Part of a small language model's weights.
Training: a variant of SOAP for these matrices, 82M tokens, 4978 steps.
Each number is 500 + 40 x the weight over its row's rms, rounded and kept within 0 to 999. Layers, rows and columns count from 0. Numbers have three digits each. The size before them is the row's rms in percent of the matrix's.

# down: layer 10 MLP down (transposed), 256x64, rms 0.0859, rows 50-149, columns 0-63
# up: layer 10 MLP up, 256x64, rms 0.0878, rows 51-150, columns 0-63
down50 080:457517488462544525558544502543546499494423529470498445490448551501498508433418380523570526491517469500466493467513491460499442492518512431510559504462425480530529566516519519469515496566470521
up51 115:414493523423448577505498574527526475454537487439565471467430465529504535564466505472513492561518490479516512508506517445488466469498479486487501527538474578541537570502461434528471458449523562
down51 128:496492491432499551494506539452464510490525515467497477533478519487505506558489482401444549458569589475488549490475482483533438419526473492514542384452465557508505517474522535557499552446513506
up52 100:543476532533493540512499444487495477539440535467544464512560504488519475477458462383476538455390531586526575537477567524509514530507501480478528514447447466493460507547490561490482524474499550
down52 107:528466463520533491540468481483483634522524446498449461454512542521481491489525535614463463432555523471449472466546503507485474476488548538465529467501476530506520438508480430487555548459480546
up53 100:478448443477512532500609483503489426541417480427521508521504458408564500483505526459516476464536516589479550483481488483528487480473513497491478518471531370526453551500501500508496490477498522
down53 103:526457572524444462474507500506456424584488496552487453508524550438524532486461546448494477554434444527502539486496464445557480490497455577433498520483489518520547546520473468467496462538419534
up54 106:486468517551434510510494517467518530453534523432461444462476420537457501521480584517460455481498512471507497551504524494544402468473548573498542526468471466510539463520423516487418478546544448
down54 103:475515470514545491459466566471525542516507484576511549547528560491444434500520499462484468498461488447541516501578510547461545550485436537522516565510518566479587490518551432492483511471543583
up55 089:495434553521465541545499550540463445549467520535534494456469511493551551435511470560493495595535525497467491489474494610564456488487521522463479425451460501509485556446502429522509470536503509
down55 098:497516395469501464509507523498478457479498464457481507561449498561517511510464520460546530549529505513526552509452497478478459552524619516431446605548528492506542473466535555562511523471481485
up56 091:532475521456480507481526522471538494459515499430479523455458495513441520503557621569500494514492563491459572503499500479529444470473503526552527425562446469461480539529498492564423505551532556
down56 091:499507478537488467526536489542512479512459532496524529564435399485474500501526432462471464452549431481455483497485542482498520479513558508538483472496454538411417565463450501482488580422522525
up57 094:532518556418407507496470463487511496504507512532582526485485486480550472501397414529490551546494498489493434536538538486494581451525402455466520508521458505545455469517468515475492506469527513
down57 088:502441494564501495538586526454455507526475495471469479532526439595474463484495510545482490565459477498517457487459514565565449508453525537466536456416477497471563523466434453498454542524489551
up58 101:495517508537446500467559456439463467509510525502493428490518496447486491439386531529474585546499539454496581524522540477536589483473494526488464460446537528488518498526461509410489494487518444
down58 100:446605495571475487492474514509532485522541492531536562566506539497552516478558481493522556523506499558451491545467454526519459536559514472468487558499444573608460515543479519557474494519536517
up59 087:477565509509460542485440524501514554550477506485592547502455544487447497495476559562541482574471483419458528504526401462493478479465557426527504466528477452510485485494489488493523504587483455
down59 090:517550514533500527556501488518512506507530494490424534573545505549463415526478485578510504506463576491456520462466560505484601567537456582548507504560554510463480491519522526476480547488482554
up60 108:480497518543463541483420414474554460547498501453554494565555537441438539434479486447514515464408518490450503559524511534537520505512515457538521553499495548449478504546417509513524495495538464
down60 099:490555541546541581472491449520513528488531501498430571465465475557499486451434500522507418487487551504587503483525539447529457515543470558544474432478496473488481541399481494455523455509500505
up61 102:485516510583517433516453499582507489534469491431525526537441554500557482480510527574427489555509527404491555523469465432504521514525490458456586490533487466553518483470499477506544466538505466
down61 118:504480568565536467527488514473558604508511467504539526572519493525487451461507561496471528470491489435499543455505513484469443508540578457464418453540518399516503475521497530516548453453504525
up62 085:510520501504462460474476476528499528527464461442468437516513526530580441462493527569476493504503513578535508533471496454429544528484484513572490459517478518558492475507563508535551619548573546
down62 096:482504479492463486521543521427549480483534567602518586477495503500495568556543493440550468492529467561461464476537509484512453487551553494472559513555540554501455509489453542516547532417479500
up63 097:470552509450470574539446515514545549499518443532528504506563450539459479498473486516454491453529484443533511497545454454509553426537567536518451544482499525483514579494426450427468431528506506
down63 083:519489529444510504489582544516481432476544510505521470486466498533558511474530456475506482505451466479522534462434443511499544489421539491527576501592528511450462533518438558503567565424476467
up64 094:501421524448449506511496420513490542537509426517544475487461525492471425485459545511497496471501486477568511442456511536492546542583478456472577458523512565569509473459462456479542450509562487
down64 090:490514394584460525514564515449440555489483472467501477590471522547521505452497394563523512527512546432466441568504475456500517547506480467548513517492538520452463490473496483505493533489502515
up65 108:501529562516456455488563493509482460520423524505498423528473572439490537521478455444516463534529473495529586452541456453483566527470527523511594481466469480501571453512462504450502492507479567
down65 117:440506436493548512496447527517477539514427508448442532490531463547517508536467528522539509446529526446545451460425536464460409517582514455546447520549539520508469541490549543520483518535513439
up66 097:528392505533477490529522484560522531509537479494552528463530521483555536506523446490504466537491529488589539509438544523540460467516527549462556475528479544584496439521559536560481553493548568
down66 085:490531509478563513493460506467515515496501540554432537548482466535430519519486528486482489521476453493399453504489487487448512512412517428547436501494496487433448540428467473450467524430437444
up67 112:540489508454529523491439418505498457505441544478574521449526532551539576492496483475447524513546547459551418515542449495533540520538513539450516487472519489489415542567460533487439498516557486
down67 104:521485513518502390540450427489481482483494560535583540485484472530492463521500473501514468507454482508464544467529534442526504509511469490596488436553501456474385474426477514455492484440512489
up68 105:440443449503414495550506473504554524490453505494479465534542404431530496409492502420547518501443508513504544465512479455491494555558527476490477541543566559471553551519493535466514513528518498
down68 114:445504557515554493547545521509542500536559492519463547428490541496449512446472495494506515440591486495456408536473478450478523471556493518485529505488525496576450543470461540431546510461559557
up69 090:451535484501463483516489484488494506424500570499474529480524481458482565510443496487524497497540421497479532477551508509535494534562474456526544495519588510617520539569504504559500501589508412
down69 095:509525465477426442553493524464506547546502450570435601553496466486452487489480504498551514480514480531533496516503483483515429436522435514491460504518595487509554456466498537570496524428460530
up70 078:461484521424462498534484562492522524491510486415546482509514516578460521476598532463430499533435477488532512502598497489486561506488475448478573531446481499562506538484481436527471540542530511
down70 082:540517484490507471451464497523452521532504490598512489496494496523558510572529522489507547372497501509530557479429551474478509493530468500543414393515479507506469510526532439498565471528484453
up71 082:502457480496449535561481539586484502534420481489526454517496504398459523486572547462504485493545459487510471497475471463484509498440514486480498540559544505578524612487510481471545432516554496
down71 123:532423444475464488563470493588437488520455463467481506427581550464511533478518583459519528502505500529475512500512483468593522454501474485543490515523519526531580528537447445509472450550520510
up72 103:530445465536528514504550480540534413501508444469518536505517457504490490439486447486506449556496524573504467507480512526454583468524505521493539569526511423552434482509503605413478529476500520
down72 088:407470537523486519486508490469524498534496561586511511540523538507571493527488559504490548425472521495503531517498540468490425557472637534531491453517506474507523522512418524507544522480441467
up73 107:503479540506483443479456465488466584463506558469491420474480487528478608482534520470573497518581531434496579544535518459528472502445444490474572483523487515533551456459484503503499454507529535
down73 110:533417570489520540464563481515477492525527468439522508493531581477465511535443493507481573560438545489484570521528510460474466547460517461443465481546500446538528482599500478486441534458486501
up74 103:448525517440491564519489545523532513448459460530500451519502407468485525564540485486479466532487509548518470529525489431525498480471484523555568457529492503493447411558424403454534525530520486
down74 101:521466466469534556526534576456497500405496497473546521510536454510484522449485497473496542578523489473558482489539430521475463505481443514533536529448533535577409495473547441475539445455508446
up75 102:500458538533511548494440483577476452520538469520552462462609439522534564531503510502578535473525454456502450469477471493488565506428515480501497462484474534537567502467549487549449485520519571
down75 101:511560477480584453497479523530521537502457498514521462494489527517504550540457502596504577553477481534524468475488504478466562442378515474522472443492520461528497554466466534400498523488543478
up76 102:496533541443518478507461580445538482542487430507513440511588515558510548528475502470454550484513503536461416504508507460531494461515422452483434567532497551478501493551533480407487518512519461
down76 090:542493390496456477496539556570490455444537634509520453503500459494442505496543531536455453519458488459490532518458526515482510552513507516446505511521509415526510487494565546503443520542478505
up77 098:550588495441465539486421540470441572471512483489464489523458462488563508526528520557477439482427525452464516560502466517462482534500520492481538442510454470539482539538483520512550506471479610
down77 101:526518550531488517476508459481572556545504537502572515514533458503535479459503544517586479508581510456462517486467583445504550500520555528428490415416559522499533469476528492527459494540514538
up78 092:421493480525470441467487459506494488474485480472511525554587482557538480466491566492466497506471472520514480491452472498512568495434505428597547524495464510512494452539373525568517497513546501
down78 097:518523487490581478478488471580512403558567514547513539504496476500488592474483433451476505439482529431435537462487532479493528574463495469434479504476580501491509519516528502453479484560503517
up79 095:501440521469515477478586496508540513475494495526490517415441496522483537510452571481523589506468561503425527475496485513487468498529471481524480494519533501496561434587504496493398446547485581
down79 119:575511444463509501503569532490475487456519493412528426525512490503543561482490404450537514517503452449531581479486458465499504503522482505549486523529510527535461480517589604484521449487462508
up80 108:445528488507515494495515488513483474491558464510473465465587484532537526468555505523417534439528537444521518521515486470544436515415508433558495515487598502497482586529447451437519482490476446
down80 102:492497475464430512492555525456527526492530494498493477539438420478504509488523505549577459493482556550473517546418488530478543459563534553471532461516416571471498452428536475520519519554533560
up81 097:485479484512483585545432538473506544461525446498451577513534543500543512501471454507529493513434469538447497439544514501485511455475473536506469548511462501482549484536516468392557565594463492
down81 089:474520533512524532477523525454492451485542520435504545583447515543488516375510525499460543547566565542516477568492522543429545527479470468460472497443440507433462498532511547529516515470516487
up82 120:516525501457462531494512579522494549487470517557446448497533425488491512495523508484587471536466530494498478561531446478477535467531516608462365448440471505495474479513501514498520505502464558
down82 093:475485520538511491535474402414521473432603491466551512553423542569488483475434494516491467555523544484503527488507535515478532517540527483502538524501513444487454544458502507463402455508503468
up83 128:465541495525539479464505463494520500547462490444548464507546556485506451519541491478483494466499479474595495486513517466576538570461518442445499569466565519492463449627419499539516492500511509
down83 128:484519542507552525506533429489493470547493478507509491566515509490500528511510515529450476543469497477449584512545452536435425543459490460530412590487476449487492580490508552567538472511441549
up84 095:544579505548538496493461527514573571541442546496560461514505503512444537480489500556509545464422470465458458484467453488486500499498481487539468499575526510532493513552442462559570474467549584
down84 089:519474552507472527514476545459499451461545460540449505515468507474542505580520489502557392526469427462570502430469567451460486488488539473549511487461519518463557520481464507496404440496503477
up85 091:452546513461477514499535482455482473520568502548508448482537490543551455480406513434495622532474525544456532568441451489508562496483493517521429501443512456485530469554512538473454523497524486
down85 091:577436430401552534515585563502532490508467490504536555427483495496508464453535497503429504542480445472476517523483565499480506523515427510506505545541518516482474538574499523496496504418477541
up86 101:518533492458549486440465558531501520465515439534509480523477510522483505408479499512549453500483484469510431395497512585473461489531430567509507537561466460532460518524506465477531525527470603
down86 097:566511546467616506540542496505443481481479466534507476544500473526611512517526468510469552438458471550535536451422460507472490538568449524481501507469476507423527490504445507484453502474487457
up87 092:499507408503515491574563438458503452431471561515467465496563583449608504440504489484458510446525527523487470555552504541496490469476505560527494474442520435522512518477500502495441494484516488
down87 080:504519562510511489455462550546472579503505506489562523500465428540446520567476510538469493591480475524552568466459455471447537529505496457475504516578471562462478437527456553502565516510524536
up88 109:529508546521543498494444498523510504419570542487555496455550437462563464496422533564488472491534548442480481489488548491456500535460487559475518485533496522579536538464444505531497475606542496
down88 108:478550550483512518529576446480417523439515500530484549511497501484484429519453507491550553481441482505590523493487473505477479492477468519469492551534543540508452494517357497544477520427472513
up89 092:549417505463516536476601500475487456491443548531511432502479492566510522522492524476500455532546576519445535525456386452533528555487490470482522506516531501520533502504545498476425494477436547
down89 091:489507491519455500546460453471501485475561518478478587463466450498587520490425434530474478525470400500558478478491516490454497440495435426526527570516484431515522507487473564524520508472554478
up90 092:544482547505536518502550491513553483477563536435497498493494486457582471392468455529500547563407438520511467495474441517529505511524492546571506461499524532537409421513489464493490479501491481
down90 096:537443506483478522471524565574469535477494603525463481519524479455521532513464520402475477505563502547557499482509568466518458482497531458481518534480534510548560456527467483419592496483451494
up91 081:421594500470456529533503476465546528485498500477448519513518436481474550479509571430486512467530547551519460439501436495530429564526500593509483480462480497479534560551464449520490488561491520
down91 080:483500538498552422510501472472470466499520534547509497561461440483522507513514504501494425465574510531511542504463495594476558479485568451502548511531515533523475514384482476540584489424484461
up92 125:528508541515495491460434452486409513512523506479468429519498473543523483520415527495531516499494547552545563491541531522528515475430561548416458491438519486521506557588450480434520454515483493
down92 121:478557501487558513448473537457564543491472481463469568511494523529492426602466525505483550480488465561483524525515519468488536495515501529448546576468530495532505355563479509464520511499503487
up93 095:495504475386503543528535506531585533454526464534556464472442514560451447487501508549541440556516511477443494468436444499524412523491432492537506486536522501510527521452509463512522484568480537
down93 097:551529543533456543483467507562415493494435515499458497530492577544509509431471484498497567493520583558500586542459448512531490409508489478443549507539437473521508496513550481507518517489554477
up94 110:470450496495455479508508489467525438540433458476502485485488562473474436515515495517498517462509529608508517514525504620463530517471507527439592511505548481526470551502549471510525522566586453
down94 101:543497476473439439480542491502447506466481499536486551477477493485519514552576584554482440516523409480425490540484489438458501483545509554532432528534495529548499531521513533572509514461446426
up95 092:500524542503528518491511482575513473508488510581473437455541569504473526437517457475481530528490518505499550463535579448521567507455426543453508500543547500512415439550522546452470477527543439
down95 102:585553470521461487514426437494494512461542491512510504477488516515530437555544546470427462411548471476555507497432476401492479463574514477538466511495534499420491455473488523534468487536506489
up96 113:518471565500465526516456474441474438575551484457533448466519440511546454510461527456462539534602473525509492500558530531558501525513477495469548490513550502596453502541463489444493509542499430
down96 109:525488528496516413515483450440480477506491541557600542532518506487507463546467423540499446576448500515478511464513513491507539528489515554540503542507498420484575557474520533548495418529456548
up97 113:479548522512525535553483510512567483532559493564448460493500550496506587448539519496504534515476463444538498535564480460567570477480466487459482394504464495534458507557495476529518461561499417
down97 113:486474452517503552487519495447505515580423516497573525567579490495538506520541431535494543502464474547430519491493526462527527570535478568467516498422507593508503538499510493423501466530524533
up98 075:502455575550570541501565475439559535566486439424492574505520477514512418511485514496499548522453463501527523506493503501488462480446479545578537549488467523576510496552467484474488555551468504
down98 085:464479463440435478508539504495445452503500566542494517551453485520461563573518469477534508531495518449480520512442563551544476532431540482473502378487543531504535507444509528472503513414471501
up99 099:488482511550540428496532514475491484512493464504528408507541489485528511523530505518540570457552507436559539609481478500511491488487473541528467550552541451506547405532434452462478457451459533
down99 101:448502483508519448489472466568523529541515507531488507553440568479485452512513492521396451486465567457535463572487540455530555483562546463528430508451515482450464549463540510437487541513551497
up100 085:492518443526470483463495579534482499484467447402542467528490488514485497526556481474469518535458446449515549577499556491485470508551410532469533499500505470516480575504528475480509521432555606
down100 087:490572487517448458523582534490507538457485529505459517534543544535454523458524498519432436423483529498440512467510488586543471464570501536460553534486495539520539551546425435508477486550522496
up101 115:451513489460490530475522567510539515527480492507414496570553481523493556468521572471481430530512503511413556484530482495567487542442509517490475582491535449444461458585530490478432480503467516
down101 112:490549557468493476526526450546415469489510539428515447487481509540551536438526512544515505535467473508481404525489501515489510502457506409519546434502486402522460522564483581498532498466459505
up102 105:487498528496532443562510500448524534465454431512479493465556525521467465524525502515542522534533455512485562497566441507468525561455415402449446511513543565510559518544465549491468558475462498
down102 103:495448498525500519505506507558533448554540538528486526511457580522488541447401495479505455444536520460514502436480453537560516477529494423438483495504477468507623474443432508482481479533514482
up103 092:589485494512454547524447548470515515468478521477521509525513545473479451490448493505506442567488508448412547493563438491540542482485519490554567477472532530528517581554466510527465530514391490
down103 095:485511430505563459491576455490549498491502497556518517587448521544508553470513478563435568453388467502515503491450558473515473530548505493425473568504507532503524439531487515501507480488526465
up104 122:493539516516539545417476500495466514514498440480540482522459557540553511501539541431550518526484471433435478502452530501513443514446502459439548547573559498495510549495427536568460499539542552
down104 117:467559571468513511455446433521488494495542474455498445436495469494530527511522568525534584468435489541446531512498509561538521396443571549551506472481496507439519493466509525508512472557502528
up105 090:548530530462472511505556454522529558526518512546525419499476542499470494468477461481517495505537469460438521510542532501551495495446534444370598500564482432548491505513514564499470516555480522
down105 107:510484466495425483459433588509509513513456454468453530494578512553516503564503561485538488525537510540512493526537511557543514635437473506532517504482518484519486499562506533440483512435480550
up106 077:449550559510582526457449538474506510486484543520532547464461480469569429471484477516545543545582530492580557498496470502537509455583468565467500497438495525530463513496477537545453470489552517
down106 082:551486494533506474526451477524580450495548513490517471440507492558429528435427506558529466452519411537525462441515537516510507442398531534489510498509516474493470556461531529479524549544450461
up107 114:509471457447460545577445529514517569485473425575445521450470418530512520516524472499498499550465521521495535524493484451475422430533531559503483521494526508509552516533432453507404512511510467
down107 084:544551519543589470379503446499468428511534525478514491536545528457510499516577497495477584469456501506464450517519534549494555570453482477493485452498527474498476436482521517494588479504483519
up108 084:359451531511502516483456469469560511481486423557463494457521528526515535483526510445505431548471519498534456571517450564477521503478522549518526483565507557511534529451462514501566456514520527
down108 094:545525439457476482504503467542504477559481521551501512525459464512450595541523495481454533452490527506572461453455538425466476503442479518531480555570525555502454504535473457458557455469464419
up109 099:480512474480504547496500520477557443433450428519466512463504528537526517489492497533517533497396431479533550424555462525504526539571558509473490462510565540464513575539503449526560464517558491
down109 107:547487574502525397521511524479445472568499506549431603508511507499574470500521463469500571542484526462487468590472473435528498506493474483488437498444516537545472514506452525478467546509520464
up110 107:488510491486481496513493583498553564433451487534465483535589445533567518503452476546451543528529454531526531510497510432518518498471579445393495513522473502452528496564513530433480482530503536
down110 112:490507513473549529480617523460407514466486583564457482480501442505504524492501481577428507558508511497474508515462474507473519455455507538467501534485590523475490439495464573525472495428483498
up111 092:477526553475497575508597515550489467513525475463494501505508498595575502520446505449441537540482502492543475502508540556447501555496540552481501576476516515489519440502512485442501458451532603
down111 093:471549521475441408538470476508502539578540473535480596509511454404444539505520548553522526502527507482483480471520520494511511466458525501499546384517547484494523580475550489512454519488520474
up112 087:524531467518440497505562598496471467462543536438522469466510544391480514511478500435507526446513473508513470454550525588527457515523576503529500517511533517559538571530491482488506489506494588
down112 089:554490495465530510553512496542559510593499491591578570517457531535441533532480547491483476554497478471492489520502523427517478549467443484532544486536543471443487555440494531509487497415544465
up113 111:500440434553471496513456492523550471487551421449489559521509511470429511472423461537487505514468512519487495422494519554407502510546476468477595480578490470499548508533498492560542464529501533
down113 108:527467560443467526559500475488443554460523506497440527406507538493483417471455519501514494508536533523573487462551482445535534493436494463528470500507536453556534460505576491541529494570430477
up114 105:495550524500494557463517559523504537564410541510482508442547545481527510497526501570467486567469474460504430442469478486527517502525429419516593483545514538539514463498514479489591503442504501
down114 099:443593484500519478459447520475512445469528507499454523466460556509467497513510478489453530551579474513507487413497490501491506488581495576536501467488581528485410516487509570511467478429484435
up115 102:550446466484498516510460518531465565456510447506540446522454525546415512541539510464584453556461482477476560543501559471471478484508408506467491507557492478539481544468460433513557457555524512
down115 096:472508457482506487477472466531471475496392475479522483540547437512534481471463546474402492475458481484485498471551463579517497521433526528497478539427452500516453487566529432544472416444484512
up116 096:430564511518495519492472564515545453539496534466503459541569555527487508492515501552554571494462547458458388548543485473462485481426510474475522516540520494483527423501533550521437503548457472
down116 099:561502496543466446453475550549445499541525459514493509531556542500494518524475469537502471515476424581541470479443538553469525461523481487415475513423494520523587536458570515523430489478477457
up117 103:488474541461493519540529494516477402540392522513533492461489495461467555444482514510563472507491464480535467446452455414472493456427508548448499509556519500509481569523530584463528504518551506
down117 104:482529503468496484507475543536553570543571581517521548562542555475518557572490448479541560411556475550485457498535527526509485503464544589548465512504536513530536534499504529548478524464486476
up118 100:456506479485540483480498468477538499608470468525506565424553470452526547437493466474501549470478470547549468512523502505557541385493515472509553453544477431547531528580489489497517514500479535
down118 101:478469471534469549443474500522446557513576546528530503488470509478433457509524536425520481534508432442502523496477603431458534441512532549503457513505508553475527515438438532506510520422469522
up119 102:474462575515517491445490445464516555465413466511509480417546452457488528495511555507541500453537521541398480549510500487465571511444503550531587473563474492484495488513543453520456517470484515
down119 105:536496516529411525491490501579489491538436519586577417495505503530575526449535511494520466436522480501458514471566518456487429558505514546441499503457501493509533508461501423494491436535483467
up120 100:505471465508517510502461463522540475499487504476494472427497482531493519513592576539585494600472429498427485456492528519456525471531516507509512499500522513489523402497510459507573503621502515
down120 100:466501473461482497571416511475421477522463531453481495492496481512450431441452476495583479524539499471462479565458530566445503510488523511474504513510453429459519551526541496571505531506564417
up121 108:506523488523507443492432464488528537583491447494463457484601494516442481445474476555486467481517499511474507525467446546501488478526503512516495503495613429465427438533510452558476502515509413
down121 088:462461550466501553574528506429489531441453516465494512523440481469557496583479487454509520536509462471513461490515522514505500492495445451487468478501402541503572480479534515434478392474497571
up122 126:473471515474496507414446610532520516433494503478449508525479472472466525565549525510481464528487464529488549522544493495469452453471477533464556515516461518548447444569461495527428537574542551
down122 135:443510504569490535425411543484463504530513488472483470512546429491480500616506486507491502508453471445470521531511545487566478469490570476513580521528502480543462430540441533497472526570502510
up123 112:462570478566525518506509467527404506499456533511464480454470555477484497496519478489524483575477431556554566516470476516519496572448505542569496521600490446537524537540471531457537470513506446
down123 116:524571493509535450509541518587522539536490516524503513557563475499480523508557475604451465504545488471427447539507545501493485464463492465521462476520594532494472572450505557509481573501530541
up124 090:540545516462531520483503535499541440527475465456480475525500503491643555542503516530526440529493534537479535497526445436543515480505529536493585478458483373486499542537518477552522491494477485
down124 103:490476475491480482465573511545601450538506432510497503490539541495468481459492454527480584536524497437511496501570465451501497506511425503528552473460487440452426397493429483476469508505493520
up125 093:500521493489465424526511500481457456529489539475495438534474505518502558468435514560527576521510542547459522634535446506505524555456537504473491525461500468462518482533458415509552481557444482
down125 107:552481509457512491518563519490521456531550468492443469455561581542496460445493490489535544445458534448485446522522427499478453485583491528513428500571554525536500461561541433481525460472499518
up126 102:508551548527454472549510537464456481496447524492492479544496524494464539503395461528436489514592457464558508435508479517519486500544569509456468497465449561541492480567519529505476427459492576
down126 099:494558453496537506487465554445554493480568501471482564553441458560519515457478498529529510500512520532478530502433506525513572477531601496489444496465511468400489505548521478552592532475491466
up127 078:430505496504507506485497380531541550450483445540480479579505505514565505490519507419468561560517520562495503500551472521489490554541517404486535577485521516519542473517483542540517521470449462
down127 091:529501484494498463539536455535606524546475541535579525531539450478512507476505553456533484466541463497486480459500490494501524483449527557581489451559553533437490587470489510452490596479456518
up128 107:546509507576447509540441488518469462439509478490451485493535457464473500471522458514511591505468491491466515480571439543491509535484565551544439456552497590515552531461457496573431500536479501
down128 091:473568490505523556440422450489541477437524539469535541496561496451509469420524532548542478532517481493527519503528474547492439469478524513455554500539451387437552548468496531517514511534546498
up129 108:455471438496524487418488499542535513473498484494531476564516435444532484521469495489499555501479542524551531491461447455568506519534528492438428450449494540541552482519577504432497441475475595
down129 099:465573566493523503519463487457556431433546518518582488497448443440504442492486506477511457419505487542442482580542539468438496528504541519484484462549534461512516508432534478493501534527551537
up130 098:453484489501420506506538488512519535507496533529478478434482444452506528507471549465510486519471446476507529570523491468552499545489543560509489454330432501496512474505477496486484521571494575
down130 094:506474414483570528476465531490495478476464504430488497569490532607433468474530477418449511493511526468449469448487565528470493472539440498493490509584551540567507525507516472500502442455504484
up131 116:545503509401439460538526531521475509524445510456405514511495504435476518465499515524524521467449517478445513534505549456533555470404512483540481547515588474552535514533547501468524488574545524
down131 112:536433518455435478506553451519490459487472524503557492454451523491454435512427453499539502542467386545486520510477523419472504502462522539500526527487531466531578538494449538488464509439568515
up132 093:454501545494443494512570500499503468445562441451487451504506509453455475555397507513492463523478476474588495559576455548536561489466516541505511480513505510526503515426477603508516469521534513
down132 100:484458461511529461524430477508495507581493552561484495521457521536513446556509480522464434492527469508481469536508587540583489459520550513555493553495483566492465424452510537527569560458517549
up133 115:523494534519425473519446488453507471543542474493496502477576495465504528465439487535502497431523491462528464542551445522522559459559381522509526573559476454424520516487468506469563526521509456
down133 096:532445480475582456447538529550439555420556494507497500470494463536504468518544491431432522555444491479499484496485528461486437567454494493459435429446520482561539486486513513516478468499451448
up134 096:524526432521537542471532497516495580509458466460521510512446462546500456477546545539504506598471579540568445515533511534494488425562502542500541527430526484470513493554500570474511526482562465
down134 096:499507489544509418532492562580513521523499547595493588506515439458498563502562491511477483450516455553549434504473544451479554550444535508517529516546556513481500522470477550493499557475463472
up135 087:521507479493574533520486444496486610525480434513555513439531500507478400472503448485488521459465487467430492549516496510459499456560415472503499480512591470566462538526514525510467466485539474
down135 095:456446499516492548556503570442531498479468498440481512510563513498534460428467534485577496484415604468488596482500498466456504586485483531517484481507517475504534456461513507477536430542485483
up136 085:504532481506503532504467607541511534498519548447501449511523525541541428476530546438436557478571480492440564490485546470419503513550436497523468547461485465493469479574528437499505494522454489
down136 088:494566473499471472513497525499473496555500504565469607535457499444482545500502559505500488504526468472569516458441473506436509549484485538484457415532585482507471558447472476506550544455461426
up137 078:459558395495543489546470458549517493507493448440520530515510499521369477435523485534498550485474491534523474544515517548486455482533536559506541495469494433528481492535529516547489480514485608
down137 085:522504533508524505534623498461519492582437583526489520477522505482505535566444520492447568500533511536553508506491480496501508529477519509495436463524522580514517431425547486483478542555460438
up138 079:600533480463461496547513474469573502428531478473478430495556575507450512471511520556448516488496500520511538571517519476466475475525477547556470505579496551478445556517430506538548449528486471
down138 082:433512551460439522498484483479487469525395497495491534479501478464514475479450467464577491516509488515563600452508468504463544481462473503542484474579515460554499506481483470526454501552535618
up139 130:486471541515551558481453440513544542569493462433508430483512420549458491463494477477500520453526522528471545448476463487495560459567524555546432526439542438516561532506537528487474523511473547
down139 102:407493570475500609473459554508530490463512501542515476478523467495538541441480478449515447480547454504524451524529514522492504505472502454476600446502448470515408488471543494493570467484556506
up140 091:514555524544500538519564470496459515537500444468534504544521587510491464418470483466477507438458520463564455419510557539488509581553467445501476516498526492505469527527497464472596507539563473
down140 084:512488510474542479545505517574431553458504476499494479501524483551532539560442503549562511551541497531528506533527495532472506453521533454491624513485504500476534417496528555506372471493514502
up141 106:446489515487486491503483572504516476498521488405436463548560522473471512544487438539497449511506476538441446536530445565514469560542519399557508547504513506487441497533461492429561511469546495
down141 100:499427529483399546471541542508486487467549542500484548445519501466494448488553506544457462502496455539413481496564527450536553510523499535555550475484544500506516469537513523399545437539461487
up142 099:448450510498423483548543499537578501495526490481458448522568492444509489537512453507446458439522520502512520475492489502448472450569444494503569506463447555490503559482438584514552454496463560
down142 118:480512510557551508509445500469554515553476485437500475485556459522481414472523574509517570502542541604461518560516507503501481506504459573508419524428507496485552549552518471470520506520562502
up143 095:510480515538540505558452463523514514455503472486424504451530432509464606469520504436576511436478558438497425472531492526501563464522492554523475498520486436530472483530493481502565412501497491
down143 106:516460522562572505506448497470546550516397536466446477550545479496516515509487461532492480491572541441458428511555457505471538462494517486443491494586476492476574498486463544499478486519547580
up144 106:484540498509476509471539476531489480562508575468533530499521407511504489448466473506551504562483524443405420490484439548519469461477469452451457502547569509515460498520482586534462447509464541
down144 111:548471442494456534483530505518471573460478451560464466509519503449531456543509522555450548461513467499551530538434425421449556514502479505537538516397523503467433547463538470524529494510516520
up145 125:511491591458406470451473547465524485445518529464415475510515499518485468535490450448501477471550517511520465474539486469517483466442510542430512490569502537489414491531460509441482488578443549
down145 088:458553504516549549493443437464555595509519479560616477529487503466494509541521486553490496497489530447477540489499486580399538560536522463517525498509459514490506490488482467555536477426487508
up146 090:521526474485556522590493460539470534512480507542542533484572514518530531410505488509511527534482513540444525538502550484462412430468453499519563583520513493486479486465500469593461473523573466
down146 085:462425580504483478442481481532493508497497529534478535467443488509484449593507482454503481453518480479544537438562489491520515571489600553559476483518462500484488466528437520462562571453462514
up147 111:530439479510449483448520473473445494518515396485588528455555543470527457527485477481462446502502450508468494444473500556486511487529524438539496499521449561494472554591548531474500518503559426
down147 094:470571534500537499505417443549541558457467566467423500475467463544470487471429509530500510480532532492546456562548499451524480511446513546559456487472464459452457434420510473473486517480471498
up148 094:527536510606462513517512534532510459501434451508509418538517485482455528453557457549453528527578514525533536469544433500541510458538519499486449487469465485476431557499497559450464473488460426
down148 102:552490455532543517554461464516457461489469504533487499592473462554507597510524524504458555529494528483538435510468515559504528481460493524528397537571469524536473458466561573465488484528528538
up149 100:415494494578471511537459442458511512487443523469520498464553457465535546447495498472484540557587470450572485503476499542519464420444475518507453514446493509472548470435488495444519489426528478
down149 083:554566505451501519463500496561538485473454449437520446482446457581500453434484447479517501499467525478409437513563480470521444530513451436477504507515453457574521448524515509513472508562492516
up150 095:447488535498415490519511489551512448440518466491448511417472538471449569459509561521561552517491489503536480538414482486520532569516428513519541515434465489540518586483567502512496515475471495